Weights of a small GPT-style language model, trained from scratch on English Wikipedia.
Size: 9 layers, width 320, MLP 832 SwiGLU.
Training: a variant of SOAP for these matrices, 4192 steps.
Each number is 128 + 24 x the weight over its row's rms, rounded and kept within 0 to 255. Layers, rows and columns count from 0. The size above them is the row's rms in percent of the matrix's.

# layer 2 attention query, 320x320, rms 0.122, rows 53-59,117-123,181-187,245-251,308-315, columns 0-159
size [107 108 105 109 120 109 109  91  95 103  98 100  98  95 123 120 118 119 111 119 114 101 102 109 105 104 102 102 107 104 101 105 108 106 103 101]
[[126 132 144 122 134 153 109 160 119  96 117 131 123 136 125  90 143  85  89 103 138 124 125  86 104 147 147 126 104 127 128 124 147 168  78  97 161 130 112 137 104 103 116 183 111 115 172  92 135  98 107 105 129 150 141 130 132  90 148 126 116 156 121 139 131 129 145  97  96 105 135 133  81 118 175 131  75 154 135 135  52 166 127 155 149 142 111  98 146 151 141 153 120 179 117 152 137  93  97 121 127 119 157 137  93 152 111 111 137 122 116 131 135 143 165 143 131 131 131 114 110 138 151 111 175 121 116 175 167 115 168 151 140 144 103  84 153 123 163 150 173 139 144 111 124 121  91 138 102 100 121 197 157 177 143 162  79  99 123 128]
 [150 106 119 135 110 134 110 103 141 116  96 143 109 150 125 145 135 109 157 155 169 113 100 153 114 118 100 123  89 126  98 150 131 107 114 159 168 135 125 108  75 110 150 125  83 132 108 118 154 132 133 112 110 125 111 187 134 141  98  86 110 114 131 151  94 149 123  63 121 135 111 128 143 166 101  66 103  70 141 160 111  89  72 125 125  90 102 140  95 141 145 146 156 119 122 151 113 160 127 195 170 105 115 103 151 163 118  95 140 158 113 126 136 169 181 125 122 156 145 109 132 142 102 154 101 152 117 123 149 105 111 107 131 107 119 133 108 121 149 134 103 154 127 137 149 127 151 126 147 137 150 171 110 153 140 132 118 147 102 142]
 [132 134 149 119 140 110 129 177 172 120 120 148  93 144 145 155 127 127 160 149 138 146 142 133 133 120 161 130 121 136 106 104 111 156 128 161 142 134 115 110 152 143 127 173 148 136 149  99 139 135 114 156 129 107 155 143 114 121 158 127 148 167 171 138 119 153 146 106  99 137  99 167 103  98 127 130 176 164  89  93 103 131 163 132 146 114 151 109 174  88 164  85 117 147 130  89 139 126 125 107 102 156 133 178 135 138  97 190 134 133 114  95 125 121 145 153 158 130 126 107 117 136 118 113 174 143 150  94 199 117 135 157 170 139 104 136 132 135 180 100 160  75 126 141 119 159 110 127 117 126 112 146 107 132  92 114 156 134 120 106]
 [143 175 100 142 106 108 147 124 163 148 165 116 175  93  80 144 132 125 119 160 146 146 126 124 115 130 147  85 155 102 106 183  82 142 165 141 112 123 134 121 119 124 132 155 139 112 125 133 161  81 127  76 101 107 121 119 106 186 109  85 146 125 103 160 137 140 114 135 147 128 116 108 136 147  92 145 123 119 103 142 112 144  90 134 141 171 113 123 149 130 114 115 172 170 149 137 144 110 115 117 117 125 108  86 156 107 114 100  82 100 117 108 130 101 118 159 150 117 162 150 117 137 131 110 103 131 163 134 137 116 120 136 176 120 137 145  89 130 133 166 122 134 165  98 130 134 126 123 127 154 115  87 120 156 134 137 119  96 175 191]
 [113 124 116 139 177  71 152 123  96 129 175 129 154 122 132 116 186 104 163 154  72 114  95 127 108 148 176 127 148 124 170 123 124 121 158 120 133 108 167 182 132 117  91 103 139 114 122 109 121 105 148 125 161 139 139 118 136 139 124  58 129 100 118 114 135 112 138 156 158 159 118 136 122 129 109 133 115 129 153 135 143  83 165 144 136 139 148  85 165 122 117 141 107 169 133 113 115 122 157 140 109 141 106 136  97 130 120 142 119 188 131 110 141 134  62 109 117 147 121 152 136 144 123 148 107  90 129 156  83 145 149 133 146 175 120 110 156 135 106  88 141 154 146  98 135 129 133 100 123 187 112 142  92 154  96 139 142  83  92 115]
 [102  94 165 130 107 127 119 144 141 162 134 177 112 115 163 160 119 149 203 150 151 120 143 114  92 136 137 130 174  79  99 118 138 134 121 172 134 112 155 126 128  90 119 177 124 138  86  96 103 119 118 144 139 125  99 128 145 124  88 108 135 106 158 135 148 124 105 119 132 146 122  93 119 133 144 157 156  93 108 133 121 144 119 130 152 146 109 161 133 116 142 130  95 142 111 169 144 102 120 110 105  98  82 139 157 141 114  95  87 151 130 104  64 145 157 145 153 140 134 137 110  94 180 137 136 141 151 139  99 119 127 109 105 148  91 127 154 136 108 132 122 114 141 146 119 127 131 133 107 151  95 134  70 138 170 113 145 113  81  99]
 [100 113 203 122 108 155 127 124 133 129 124 122 103 157 146 136 154  99 110 139 102 163 140  82  93 155 155 140 136 160 111 145 158 145 154  91 131  80 107 102 164 116  87  78 169 116 103 125 106 141 121  90 100 144 131 159 181 108 122 161  96 149 126 104 120 106 113 132 130 128 115  82 108 172 123 115 122 127 105 140 156 162 138 114 110 131  94 129 125 134 118 170 123 112 144 144 149  96 119  69 136 125 104  88 130 167 117  98 120 151  95  87 124 123  96  81 146 160 131 141  72 119 111 130 132 129  90  97 103 100  98 137 125 102 133 123 127 130 118 147 100 129 111 121  92 140 141 145 120 161 131 156  92 137 145 135 122 107 138 101]
 [144 125 130 130 127 148 140 145  82 157 111  91 159 166 129 143 176 120 140 129 171 116 168 154 161  97 139 148 117 113 104  94  99 133 163 102 114 140 151 189 112 126 115 106 154 105 117 127 130 124 108 124 159 129 123 127 144 122 124 157 136 142 102 161 103 107  87 110 133 105 148 131 146 129 132 154 127 138 198  88 139 138 106 100 142 149 116 104  77 142 109 135 153 169 133 128 143 120 168 147 158 170  80  94 141  89 175 123 159 150 156 172  95 119  76 134 152 174  99 135 129 168 100 105 122 120 142 130 184 125 117 135  88  87 130 114 139 127 122 127 103 150 100 118 113 113 112 128 150  85 102 132 109 120 164 126 127 123 168  88]
 [104 105 107 165  88 126 117 124 140 128 169 161 113 128 113 150  93  91 138 146 113 165 160 138 118 115 110 144 125  97  90 123 156 159 113 156 114 173 137 116 152 149 129 155 166 113 138  97 123 130 105 151 151 106 123 132 151 129 162 130 177 143 132  99 157 144 152 117 124 132 150 144 125 145  88  72 140 147 110 160 130 161 115 163 130 170 151 132 128 131 195 128 115 139  99 143  89 140 115 166 167 137 143 145 141 167  94 142 118 142 146  74 130  98 127 132 114  93 112 103  98 102 142 129 114 147 128 153 140  97 150 143 117 100 122 127 161 141 107  82 135 131 114 101 154 102  92 157 144 140 127 165 121  97 144 154 101 188 141 132]
 [ 84 159 148 148  94 151 167 150 198 166 153 118 114 104 155 134 178 130  73 119 103 103 137 128 109 110 117 144 121  97 125 129 134 145 135 124  74 120 107 177 159 109 129 154 115 108  87 147 127 173 136 158 142 144 162 146 117 143 121  98 162 143  77 156 126 125 106 122 148 140 158 169 155  93 129 119 111  90 125 111  70 146 163 157 128 122 110 139  91 139 145 149 120 145 133 107 122 138 150 146 142 153 141 161 137 123 144 141 115 130 154 130 141 148 139 136 126 140 137 114 156 105 125 145 126 129 118 108  98 122  87 149 104 155 111 130 141 121 111 138 117 147 110 133 105 118 147 151 170 123 139 136 123 113 156 152  99 142 152 132]
 [179 120 142 161 103 129 143 135  83 135  80 135 151 129 119 112  96 114 160 102 149 155 140 164 156 191 108 174 138  91 222 155 101 109 162 112  89 122 111 105 112 158 119 109 132 136 130 145 163 186 126 124 135 149 156 115  81 147 128 145 113 100 163 108 153 165 139 122 137 118 126  91 134 125 139 143 125 133 175 126 147 134 145 153 106 121 152 110 119 109 120 157 137 121 117 115 106 174 144 102 138 147 120 129 160 172  91 182 112  75  77 156 143 151 135 138 101 147 150 135 145 118 118 128 134 123 151 129 143 180 133 166  96 146  99 124 129 102 160  77 118 100 143 120 131 116 119 141 158 129 118 131  93 124 125 152 163 130 105 147]
 [ 96 149 151 155 131 135 107 134 119 122 107 126 122 185 147 117 119 143 121 107 102 171 149 106 137 154 126 150 129  87 144 133 118 111 116 126 138  95 105 100  86 133 107 203 117 162  99 121  93 139 114 138 104 112 116 161 116  88 162 112 120 123 145 152  76 110 186 150 133 133 139 109 139 138 134 115  95 100 109 125 161 113 153  98 112  89 100 145 188 153 107 104 121 147 126  90 129 158 149 140 119 142 110 100 133 123 114 112 143 102 103 130 157 162 112 130 117 104 107 151  88 173 184 184  97 137 104 126 135 110 164 135 125 113 181 165 162 138 139 130 117 109 137 114 138 141 132 121 153 118 144 142 106 122 121 111 185  87 101 128]
 [121 109 136 107  85 135  82 124  95 102 123 105 112 141  73 121  88 180 171 130 117 153 172 121 150 153 187 117 136 132 118 120 161 140 116 129 146 133 118 154 144  80 106  89 174 163 134 142 137 106 138 176 146 129 135 115 109 109 121 155 134 128 119 132 164 158 133 177 111 123 154 150 127 124 118 139  89 145 158 114 125 165 101 147 129 104 170 122 138 165 102 147 132 115 177 137 141 131 121 163  99 144 109  97 161  93 114  75 126 131  88  92 117 114 118 142 139 151 104 187 131 166 161 144 120 133 133 150 151 143 113 156 142 124 116 107 136 127 105 124  94  96 162 124  71  94 103 115  95 151 109 130 126 117 140 135 104 149 116 101]
 [112 130 146 119 106 152 128 139  93 128 107 117 123 155 120 143 124 124 122 156 135 145 114 104 112 123 141 145 142 108 128 115 137 105 128 114 104 114 130 133 104 111 153 157 101 105  64 118 104 124 133 136 109 158 147 128 152 129 147 182 121 158 102  97 149  87 146 113 177 124 133 130 130 118 178 122  95 141 120 157 168 115 104 131  90 111 125 143 133 108  93 172 150 122 146 129 114 163 124  89 130 184 130 100 103  95  94 108  91  86 144 153 134 132 165 114  53  88 152 126  97 126 144  83 156 112 119  87 112 140 148 124 159 145 110 120 124 120 122 106 134 118 143 149  88 183 113 122  92 156 158 110 132 106 122 115 172 125 119 143]
 [132 127 127 164 178 148 118 136 114 113 104 118 147 104 129 157  95 164  98 123  76 108 163 145 123 154 112  89 133 117 152 138 132 120 134 118 127 139 159 132 163 128 100  84 147 141 101 150 123 110 112 123 143 150 126 134  97 160 156 117 176 140 126 115 133 104 163  98 126 118 157 147 140 107 129 125 180 146  85 159 149 164  92 124 144  79 124 143 167 148 129 102 144  80 146 139 142 116 143 130 139  85 112 157 128  98 142 152 103 169 177 182 138 137  94 132  93 100 123 154 128 144 151 169 178 100 134 129 126 117 123 103 108 131 103 169 153 164 123 107 139 144 119 182 130 104 110 125 188 141 130 141 135 137 125  99 109 132 128 136]
 [114 165 117 145 117 111 142 151 132 138 164 167  63 177 142 133 147  97 153 152 141 133 139 114 108 150 129 148 133 154  88 129 101 150 116  94 132 161 154 123 109 155 111 110 115 116 162 106  97 135 146 133 150 122  73 148 136 143 173 131 130 121 107 119 114 104 148 110 120 147 124 110 114  93 143 151 152 124  90 167 129 145 144 132 142 144 169 133 115  80 113 141 130 119 130 144 145 151 143 175 144 140 166 143 148 153 162 104 113 100 120 137 150  92  88 100 175 112  77 124 131 102 143 125 150 162 163 163 127 133 138 125 180 104 140 162 126 103 144 115 110 100 138 101 164 117  95 147 126 134 141 118 127 120  88 128 143 102 113 150]
 [150 139  90  96 144 114 146 120 150 180 135 160 140 155 134  95 109 122 121 132 172  80 127 154 141 145 157 162 133 135  94 108 114 126 112 134 143 158  90 163 117 188 119 151 154 137 118 143 125  83 156 116 126 110 105 123 158 163 120 106 163 155 144 108 117 147 153 128 135 148  71 121 169 125 117  94 143 120 118 119 135 119 149 144 129  79 166 157 127 161 118 130 122 174 122 121 160 190 152 123 115 161  80 156 157 125  94 140 139 124 109 141 111  98 187 146 114 151 117 131 127  95 128 122 140 136 136 119 113  96 128 146 142 149 126 121 140 160 135 166 151 125 146 157 113 126 120 169 151 123 162 141 148 106 137 159 156 150 118 126]
 [155 117 121 110  98 138 134  96  85 101 166 157 115 119 130 126  89 120 124 175 127 135 114 127 134 112 136 146 140  84 117 159 179 113 141 128  73 154 116 133 128 131 147 128 162 136 174  94 138 124 143 134 125 157 109 128 169 104 140 167 136 123 176 128 118 129 156 116 169 132 156 109 120 120 118 118 130 104  91 129 148 114  69 148 119 125 138  83 110 172 166  95 157 151 162 136 123 141 128 105 109  89 142  68 140 109 136  96  91 137  99 118 117 129 129 107 128 118 106 140  82 114 136 129 112 169 124 128  98 125  95 131 118 146  95 127 153 119 126  82 127  95 169 117 141 112 171 128 117 163 112 161 123 152 120 160 111 168 154  65]
 [133 136 137 174 118 157 126 100  98 140  96 100 106 141 113 123 135 126 114  76  84 130 114  94 104 133 139 140  92 100  84 138 123 143  92 151 139  99 163 148 127 135  77 120 116 110 160 170 135 141 131 101 143 152 140 140  96 132 150 145 138 123 167 144 154 127 137 122 137 146 122 178 143 129 151 116  88 132  88  99  74 130 132 141  94 154 126 122 139 136 102 126 155 117 118 149 157 108  77 125 119 128 134  87 101 150 110 142 166 127 101 139 116 164  85 145 106 124 112 102 171 135 119 120 180 126 125 163 131 148 144 136 179 113 122 122 109 130 173 106 113  98 180 121 145 121 130 121 107 133 147 114 129 137  85 116 161 114 135 160]
 [117 179 111 102 121 110 106 113 190 151 167 163 164 118 110 162  94 142 153 133 136 106 155 109  89 130 135 140 127 153 141 126 130 169 118 114  99 101 134 140 118 146 113 128 139 138  65 110 143 134 151 126 108 166 139 111 114 148 140 120 134 142 129 144 146 120 178 106 166 135 118 123  98 122 102  75 142 158  86 157 163 132 133 158 165 165 107 125 116 127 106 104 100 127 144 144 109 129 146 106  96 141 123 121 141 110 185 155  94 152 112  99 114 111 128 135 127 152 123 152 132 101 127 157 156 152 125 184 112 119 154 117 175 163 141 137 133  96 160 115 139  87 153 160 105 170 160 132 126 123  71 105  99 128 112 106 125 143 102 161]
 [107 143 127 102 139 144  92 111  92 105  99 118 123 116 117 145 132 146  87 147 129 102 135 112 130 144 160 122  90  84 125 115 120 126 118 102 136 143  84 102  73 152 127 127 141 111 117 118 135 137 169 113 177 116  98 158 120  81 122 119 152 126 165 127 149 159 127 148 136 116 115 111 111 109 139 112  96 148  91 139 103 138 121 182 151 115 172 145 190 134 163 161 128 128 151 104 121  94 121 181 116 132  99 111 157 131 121 102 129 122 101  99 125 141 123 140 131 135 132 154 117 169 120 109 157 148 130 150 146 140 162 103  86 131 118 131 136 131 133 130 143 139  81 156 118 141 116 133 100 119 122 109 174 153 152 140  58 191 125 141]
 [ 90 127 124 130 106 126 139 145 115 107 109  76  98 122 137 150 107 161 148 124 151 151 162 160 118 126 118 152 137 156 104 122 133 106  82 163 139  96 119 108 129 117 149 127  98 136 107 169 103 160 123 104 139 150 144 121 152 164  82 125 124 169 155  86  94 148 162 122 165 116  81 147 132 135 169 122 145 133 155 144 111 181 109 132 128 113 126 140 154 136 105  90 131 127 126 105 112 126 173 114 130 168 111 120 142 106 112 149 128 120 105 160 122 100 120 153 136 148 162 176 169 131 141 125 137 133 126 136 151 138 134 121 133 118 119 129 146 116 112 128 148 172  98 145 135 129 166 123 138 135 143 162  90 144 177 144 152 141 134 136]
 [155 129 151 177 109 145  75 120  87  96 125 116 126 133 147 147 124 123 109  85 154 159 137  96 122  88 149 140 154 125 181 124 128 156 101 128 107 118 138 135  80 118 131 148 115 152 138 157 132 154 140 112 200  99 138 143 123 160 181 157 182 137 126 110  92 164 145 129  98 154 107 160 171 118  97 111 129  96  85 133 121 143 121 110 163 123 148 135 137 116  99 123 137 140 110 115 180 124 138 170 129 124  92  96 150 135 134 125 114 129 162 115 103  80 123 127 137 123  86 136 142 145 112 107 129  84 103 102 134  94 124 107 107 144 130 124 125 106 105 111 133 124 112 144 123  77 127 121 143 103 108 110  97  97  98 182 156 146 156  83]
 [ 84 132 137 109 116  99  87 130 110 115 103 124  97 102 119 105 112 180 123 155 143 150 159 172 149 191 111 104 129 130 114 135 148 123 138 145 165 131 134 142 128 102 109  89  81  91 136 133 122 107 161 126 130 181 116  95 179 136  99 147 136 176 114  79 156 141 112  88 109 134 144 142 121 136  93 134 145 155 140 119  90 131 149 162 170 149 152 118 104  96 155 151 131 168 144 119  91 132 104 133 103 145  95 115 120 114 135 114 109  99 150 113 146 121 109  77 105 123 142 115 155 128 124 166 142 145  92 130 133 186 130  99 129 144  80 148 102 105 129 122 117 110 121 171 116 126 168 113 121 124 104 120 116 155 163 172 168  89 127 125]
 [139 175 127 145 103 112 148 178 123 133 124 152 138 129 167 146 152 109 143 163 145 115 114 147 135 149 116 127 131 126 142 111 109 121  96 166 113 157 114 114 138 123 167 124 182 120 112 120 137 125 143 170 130 170 106 131 148 119 130 120  94 124 125 154 117 108 103 172 115 121 118 137 118 127 104 149  95 155  84 150 132 126 148 173 129 136 100 121 165 103 151 133  88 152 136 123 132 179 147 132 130 156 172 132 168 142 101 125 152  95 163 126 159 141 104 176 131 134 139 122  95 178 171 131  89  83 146 119 144 105  88  88  85 112 151 113 109  64 133 128 123  87 120  81  96 126 114 146 131 148 155 130 121 103 114  98 112 108 112 129]
 [151 104 103 143 130 107 101 132  94 111  90 148 110 111 192 111 109 108 108 109 143 140 112 120 112  99 131 144 151 139  84 106 152 127 122 119 158  95 142 101 116 148 108 127 107 158 155 110 122 141 133 121  79 154 134 139 136  97 135 118  85 136 131  88 123 173 107 140 136 149  90 104 143 130 149 134 133 140 111 109 141 118 139 121 144 104 138 153 138 116 138 142 118 109 133 119 113  83  74 165  96 127 105 136 113 122 116 157 145 132 112 127 158 112 131 120 126 139 172 145 156 133 147  90 118 160  94 109 171  79 135 153  94 128 105 158 113 124 148 144  88 120 109 111  94 135 141 130 139 121 144 105 135 102 182 117 130 104 111 114]
 [140 122 131  97  65 109 125 172 160  61 146 123 112 108 112 104 107 118 127  98 123 175 106 175 127 120 174 162 105 117 125 133 159 104 140 106 126 194 129 172 137 135 137 109 142  85 125  80 115 111 118 145 118 152 149 141 133 121 118 121 118 109 107 139 131 113 127 171 129 137 109 138 105 104  75 153 161 113 107 123  99 119 115 163 147 136 134 106 143 116 112 110 121 101 155 156  83 153 138 134 138 139 115 134 118 126 123 129 139 124 175 143 113 122 128 122 107 127 135 125  89  69 111  96 148 141  97 104 146 112 152 145 132 133 148 138 113 111 163 142 111 138 158  99 143 159 158 103  91 124 127 159  90 113  93 140 160 132 119 139]
 [146 156 156 147 129 138 148 156 150 127 104 146 125 129 129  94 119  99 131 144 123 160 171  98 143 115 140 134 131  95 124 132 100  83 152 110 105 157 144 151 166 117 130 169 171 105 119 140  98 173 134 109 153 131 161  58 209 139 172 110 106 151 112 137 135 127 102  89  97 128 110 133 122 138 150 116 165 143 143  97 122 137  95 134 119  95 138 142 170  86 163 100 103 157  94 114 145 131 178 164 166 132 129 167 133 105 112 128 102 139 130 102 123 158 145 132 165 160 123 136 125 130 144 170 126 113 121 157  97 111 140 112 132  93 110 166  92 161 152 146 100 135 117 144 146 116  91 192 131  96 131 114 124 144 122 126 154 136  89 143]
 [116 123 129 147 116 111 126 134  98 147 126 119 119 148  89 145 147 136 113 175  98 150 135 146 140 147 126 110 209 138  98 130 165 139 152 110 138 159 111 149 138 153  89 144 137 113 138 146 108 100 121 143 106 131 103 115 135 164 132 158  99 126 158 140 127  92 125 107 126 113 136 153 143 110 113 167 108 123 165 120 142 115 124 126  55 123 123 148 176 171 143 149 122 134 120  88 135 132 164 105  95 125 138  67 103 176 134 122  85 130 164 129  86  79 115 119 180 119 188  83 109 109 143 111 134 162 122 106 122 139 107 157 123 153 135 189  95 117 104 120 152 151 126 146  82 113 131 138 168 146 104 137 111 107 123 120 131  98  87 121]
 [140  88  82 160 184 119 135 126 120 150 133 107 154 125 173 133 124 166 107 108 114 120 136  83 138 162 109 110 126  94 115  95 124  87 110 146 106 101 105 153 146 126 135  99 142 131 124 103 125 150 103  91 128 131 154 124  92 117 127 100  92 174 153 126 159 112 139 132  87 148 172 143 160 159  99  78 147 106 122 142 118  95 161 137  76 115 121 128  89  50 153 175 183 111 143 127 116 139 100 127  62 139 108 116 154 154 133 147 142 119 133 110 149  78 114 142 125 114 132  89 138  67 151 150 149 127 124 105 104 158 175 164 126 100 135 157  98 130 181 136 107 133 169 128 158  75 148 139 141 128 162 137 130 150 127 122 121 117 140 119]
 [149 149 156 172 137  93 136  93  61 136 171 143 160 117 134 184 124 112 134 138 162 134 136 130 182 114 126 129 137 115 164 166 140 113 148 131 140 128 103 105 104 156 159 104 118 125 119 111 148 122 106 120 117 158  99 157 116 141 122  99 143 120 100  85 126 129 117 161 139 127 112 136 156  93  96 113 151 105 148 108  99  95 162 163 140 125 136 118 123 130 110 138 110 100 132 102 148 112 103 156 158 157 136 149 141 141 123 110 134 102 137 141 127 132 129 160 129 103 104 123 147 125 115 149 149  90 107 160 143  99  49 135  90 141 149 103 129 123  96 141 145 118 149 150  82  86 126 118 139 148 101 148 146 114 127 142 110 150 175 104]
 [114 134 127 108 107 123 180  83 123 128  92 138 110 128 146 126  96 165 139 149 121 184  97 141 121 166 154  81  98 117 123 150 126 140 151 152 168 142 118  99 192 129 111  85 146 166 114 114  75 149 111 126  91 107 119 124 120 116 121  98  87 161 136  75  82 159 148 112 117 135 177 114  93 160 126  98 131 122 113 127 113  83 138 112 134 145 136 145  93 125 163 129 120 114 127 130 109 126 115 164  92 178 119  96  92 131 135 122 146 107 136 135  91 141 152 106 100 116 151  94  88 120  96 104 147 159 160 119 123 169 129 145 136 128  81 174 109 146 122 133 117 139 121  95 125 109 122  67 190 158 152 132 105 115 134 178 153 124 113 111]
 [122 102 177 103 143  88 135 111 129 114 151 130 161 140 108 143 133 162 103 122 112 146 141 187 126 168 149 119 134 138 145  68 125  83 167 130 112  87 122  71 118  96 110 117 165 127 123 154 145 127  89 119 128 121 111 166 192 128  96 139 139  88 100 182 134  89 152 147 130 117 108 140 125 116 135 137 127 130  84 128 134 116 156 121 127 160 126 120 145 156  75 119 141 140 156 100 149  95 138 171 134 122 113 125 114 123 114 111  88 122 129 130 184 112 104 146 155 145 121 154 132 113 103 160 106 156 119 164 139  97  41 120 167 147 129 104 150  87 127 115 169 145 126 147 141 162 134 130  84 104 103 124 107 125 130 123 145 141 112 102]
 [ 91 141 149 121 147 157 131 124 125 156 100 125  97 143  95 100 120 148  95 158  99 113 129 173 143 155 142 125 142  91 138 111 134 129 160 141  87 122 111 174 128 115 146 148 123 170 171 135 114 139 136  93 102 134 143  98 120 149 116 128 136 138 135 127 148 157 126 177 117 113  97  98 155 131 143 132 178 112 143 148 135 120 120 128 125 138 144  92 106 209 143 135 113 111 128 115 124 126 103 169 155 130 151 120 137 111 113 149 124 119 123 107 138 132 102  55 153 127 131 112 119 151 152 140 118 141 111  84 102 128 135 128 111 132 108 139  93 122 165 136 142 138 117 114 105 107 126  94  83  83 133 114 129 127  74 178  92 123 140 131]
 [135 143  99 155 109 180 144 128 102 119 154 130 108 144 169 109 138 161 135 168  69 115 143 145 147 135 102 142 111 119 170 146 123 139  97 119 129 125 135 120 113 115 134 122 138 127 117  92 101 152 127 128 128 124 143 105  98  95 170 109  95 159 139 139 105 119 147 121 145 127 139 124 161 145 106 118  95 140 141 133  90 112 107 128 143 175 190 124  98 100 124  83 142  95 114 129 151 135 138 118 168 104 125 157 114 135 124 104 118 111 158 162 167 150 137 160  98 147 104 156 130 122 125 128 129 127  97 164 133  97 130  93 107  67 106 115 179 125 157 165 138 144 151 143 125  92 109 140 156 120 138  89 145 136 130  95 169 139 140 110]
 [163 136 107 156  70 176 123 140  79 105 153 148 115 108 110 176 125 146 148 146 123 116 134 141 138 154 167  75 143 140 105 152 148 159 100 131 143 119 123 140 137 143 100 168 146 143 121 133 126 130 130 111 149 157 122 108 150 105 107 166 178 113 101 139 153 138 129 116 128 138 140 117 153 135 117 125 132 145  99 155 142  93 102 150 102 152 149 114 156 136 135 136 138  94 141 157 126 165 151 135 107 118 122  92 133 114 101 156  99  98 149 110 119 166 151 147 118 124 127  99 142 111 161 118 103  99 166 127 145 140 157  81 107 100  91  94 142 141 136 134 123 179 128 117 123 165 116 119  88 117  98 102 106 117  84 106 142 128 116 100]]
# layer 2 attention key, 64x320, rms 0.112, rows 52-58, columns 0-159
size [106  96 103 101 100 105 101]
[[136 142 180  99 152 147 108 109 205 144 126 115 123 135 128 153 101 150 117 100 146 121 135 123 112 126 153 143  92 169 159  95 113 101 110 170 143 109 144 114 137 134 118 138  89  81 136 142 120 129 120 124 135 170  93 131 101 124 128  95 133 150  83 137 149 122 119 142 165 166 118 136 166 150 140 137 125 111 111 127 141 125  96 118 120 157 110 118 131 136 127  82 120 116 147 107 176 103 103  94 126  55  99 148 112 101 112  81 156 142 117 156 106 187 133  94 141 159 158 164 118 136 131 138  79 161 154 121 128 112  96 171 129 166 105  96 149 142 131 123  87 157  89 128 143  91 108 133 117 107 180 125 140 112 119 121 112 173 160 126]
 [120 111 157 101 102  95 138 152 131 117 121 113 116 122 104 100 133 118 107 130 109  66 160 143 131 110 136 144 153 154 161 122 142 126 127  55 121 172 149 139 137 126 165 122 119 110 164 139 148  97 120 159 108 108  81 131 151 135  85 158 138 104 117 140 103 124  89 120 146 112 163 106 145 138 133 146 123 140 115  85 125 165 131 130 139 130 131 134 132 157  43 121  76 166 172  84 104 158 124 124 192 135 148 161 105 136 150 137 125 142 135  85  97 192 147 154 105 108 145 114  95 119 111 157 110 170 131 127 137 116 163 125 150 112 160 110 112 140 119 110 108 151 104  91 139 152 140 109 132  90 131  81 158 125 125  99 130 142 132 149]
 [104 113 145 117 132 117 102 143 119 106 118 164 135 147 119  73 136 119  85 103 133 159 134 144 122 130 122 133 133 102 123 110 113 125 135 122 142 138 110 115 138  89 134 189 187 146 136 111 144  91 129 126 106 122 139 129 123 106  93 101  55  88 121 107 158 120 161 126 104 130 131 136 131 130 104 125  78 126 133  85 105  95 149 122 102  96 134 116 136 135 121  75 152 168 107 139 128 178 116 124 117 142  95 117 156 138 114 140 118 124  84 159 114 174 182 100  79 156  90 129 155 133 149 157  99 168 102 139  93 163 170 114 145 131 132 125 117 152 173  83 123 101 137 107 136 151 155 108 158 139 105 127 130 177 154  80 143  89 106 168]
 [121 123 134 102 140 141 128 162 157 141 164 158 105 142 143 123  88 102 150  75  99  95 100 152 118  81 116 125 158 144 142 124  78 114 118 113  91 119 140 141  76 147 146 134 130 115 117 167 107 169 128 177 135 119 132 136 181 173 150 135 134 141  83 126 150 119 123 146 133 128 109 144 148 150 170 126 129 137  68 155 181 119 106 139 148 109 108 118 163 111 124 135 153 119 136 144 160 100 133 132 105 117 140 113 162 149 181 168 112 133 139 115 140 134 107 101 139 127 100 121 200 154 132 132  88 112  88 134 116  94 110 106 143 130 120 137 123  81 128 147 109  94  89 125 135 163 129 140  99 144 127 131 134 110 158 133 104 134 147 135]
 [138 136 113 156 140 139  51 138 125 152 140 127  77 164 130 133 180 137 145 100 145 159  88  81 149 123 169 112 128 102 129 186 124 172 152  61 135 140 119 164  97 102 130 129 102 126 103 158 114 128 136 153 132 132 104 125 124 100 143  88 119  86 188 126 135 115 111 142  98 136 140 123 135  85  77 138 142 155 185 161 142 147 125 139 140 147 186 195 123 128 151  90 117 116 115 126  87 108 138 120 140 114 145 155 112 135 104 114 135 146  51 147  79 151 148 132 111 139 107 116 136 151  95 117 135 128  80 131  93 139 126 137 116  94 130 111 131 153 126 133 118  89 154 154 124 129 108  94 100 128 130  95 125 122 172 131 123 137 117 132]
 [114 138 156 114 116 129 149 139 164 136 138 124 112 137 155 153 169  80 151 113 122 142  99 100  81  98 132 118 126 129 129 115 115 143  97 155 130 152 122 149 155 111 139 121 120 146 102 135 143 114 137 128 140 112 139  89 125 145 150 160 149  84 143 126 108 100  90 114 174 142 142 167 113 127 114 147 156 147 142  86 167 152 133 127 146 111  83 135 111  66  97 112 112 143 150 122 159 139 167 125 149 113  98 102 151 124 143 138 110 110 112 150 126 101 121 111 110 134 130 114 134 117 129 128 141  88 103 136 155 130 165 123 159 114 136  82 142 118 118 123 121 159 142 145 100 123 184 132 159 132 114  85 159 125 135 102 141 118 121 122]
 [120  75 156 119 168 147 155 173  90 135  81 118 160 151 108 113 160 163 110 104 147 138 136 145 139 159 113 104 164 135 112 167 126 125 168 115 121 148  98 133 121 139 142 113  94 160 153 136 100 158 147 124 157 138 101 144 148 120 105 148 135 155 129 130 135 156 126 147 149 154 126 161  99 120 184 109 151 107 117 144 162 103 138 116 162 128  84 190 141 131  98 146 146 159 156 169 129 117 159 129 143 155 139 142 141 142 155 128  69 133 105 117 127 163 151 130 106 135 119 130 116 119  90 133 115  90 174 121 138 163 134 146 137 114  99 148 100 119 123 122 116 185 148 119 147  93 133 120 149 143 143 124 131 126  92 157 138  97 146 146]]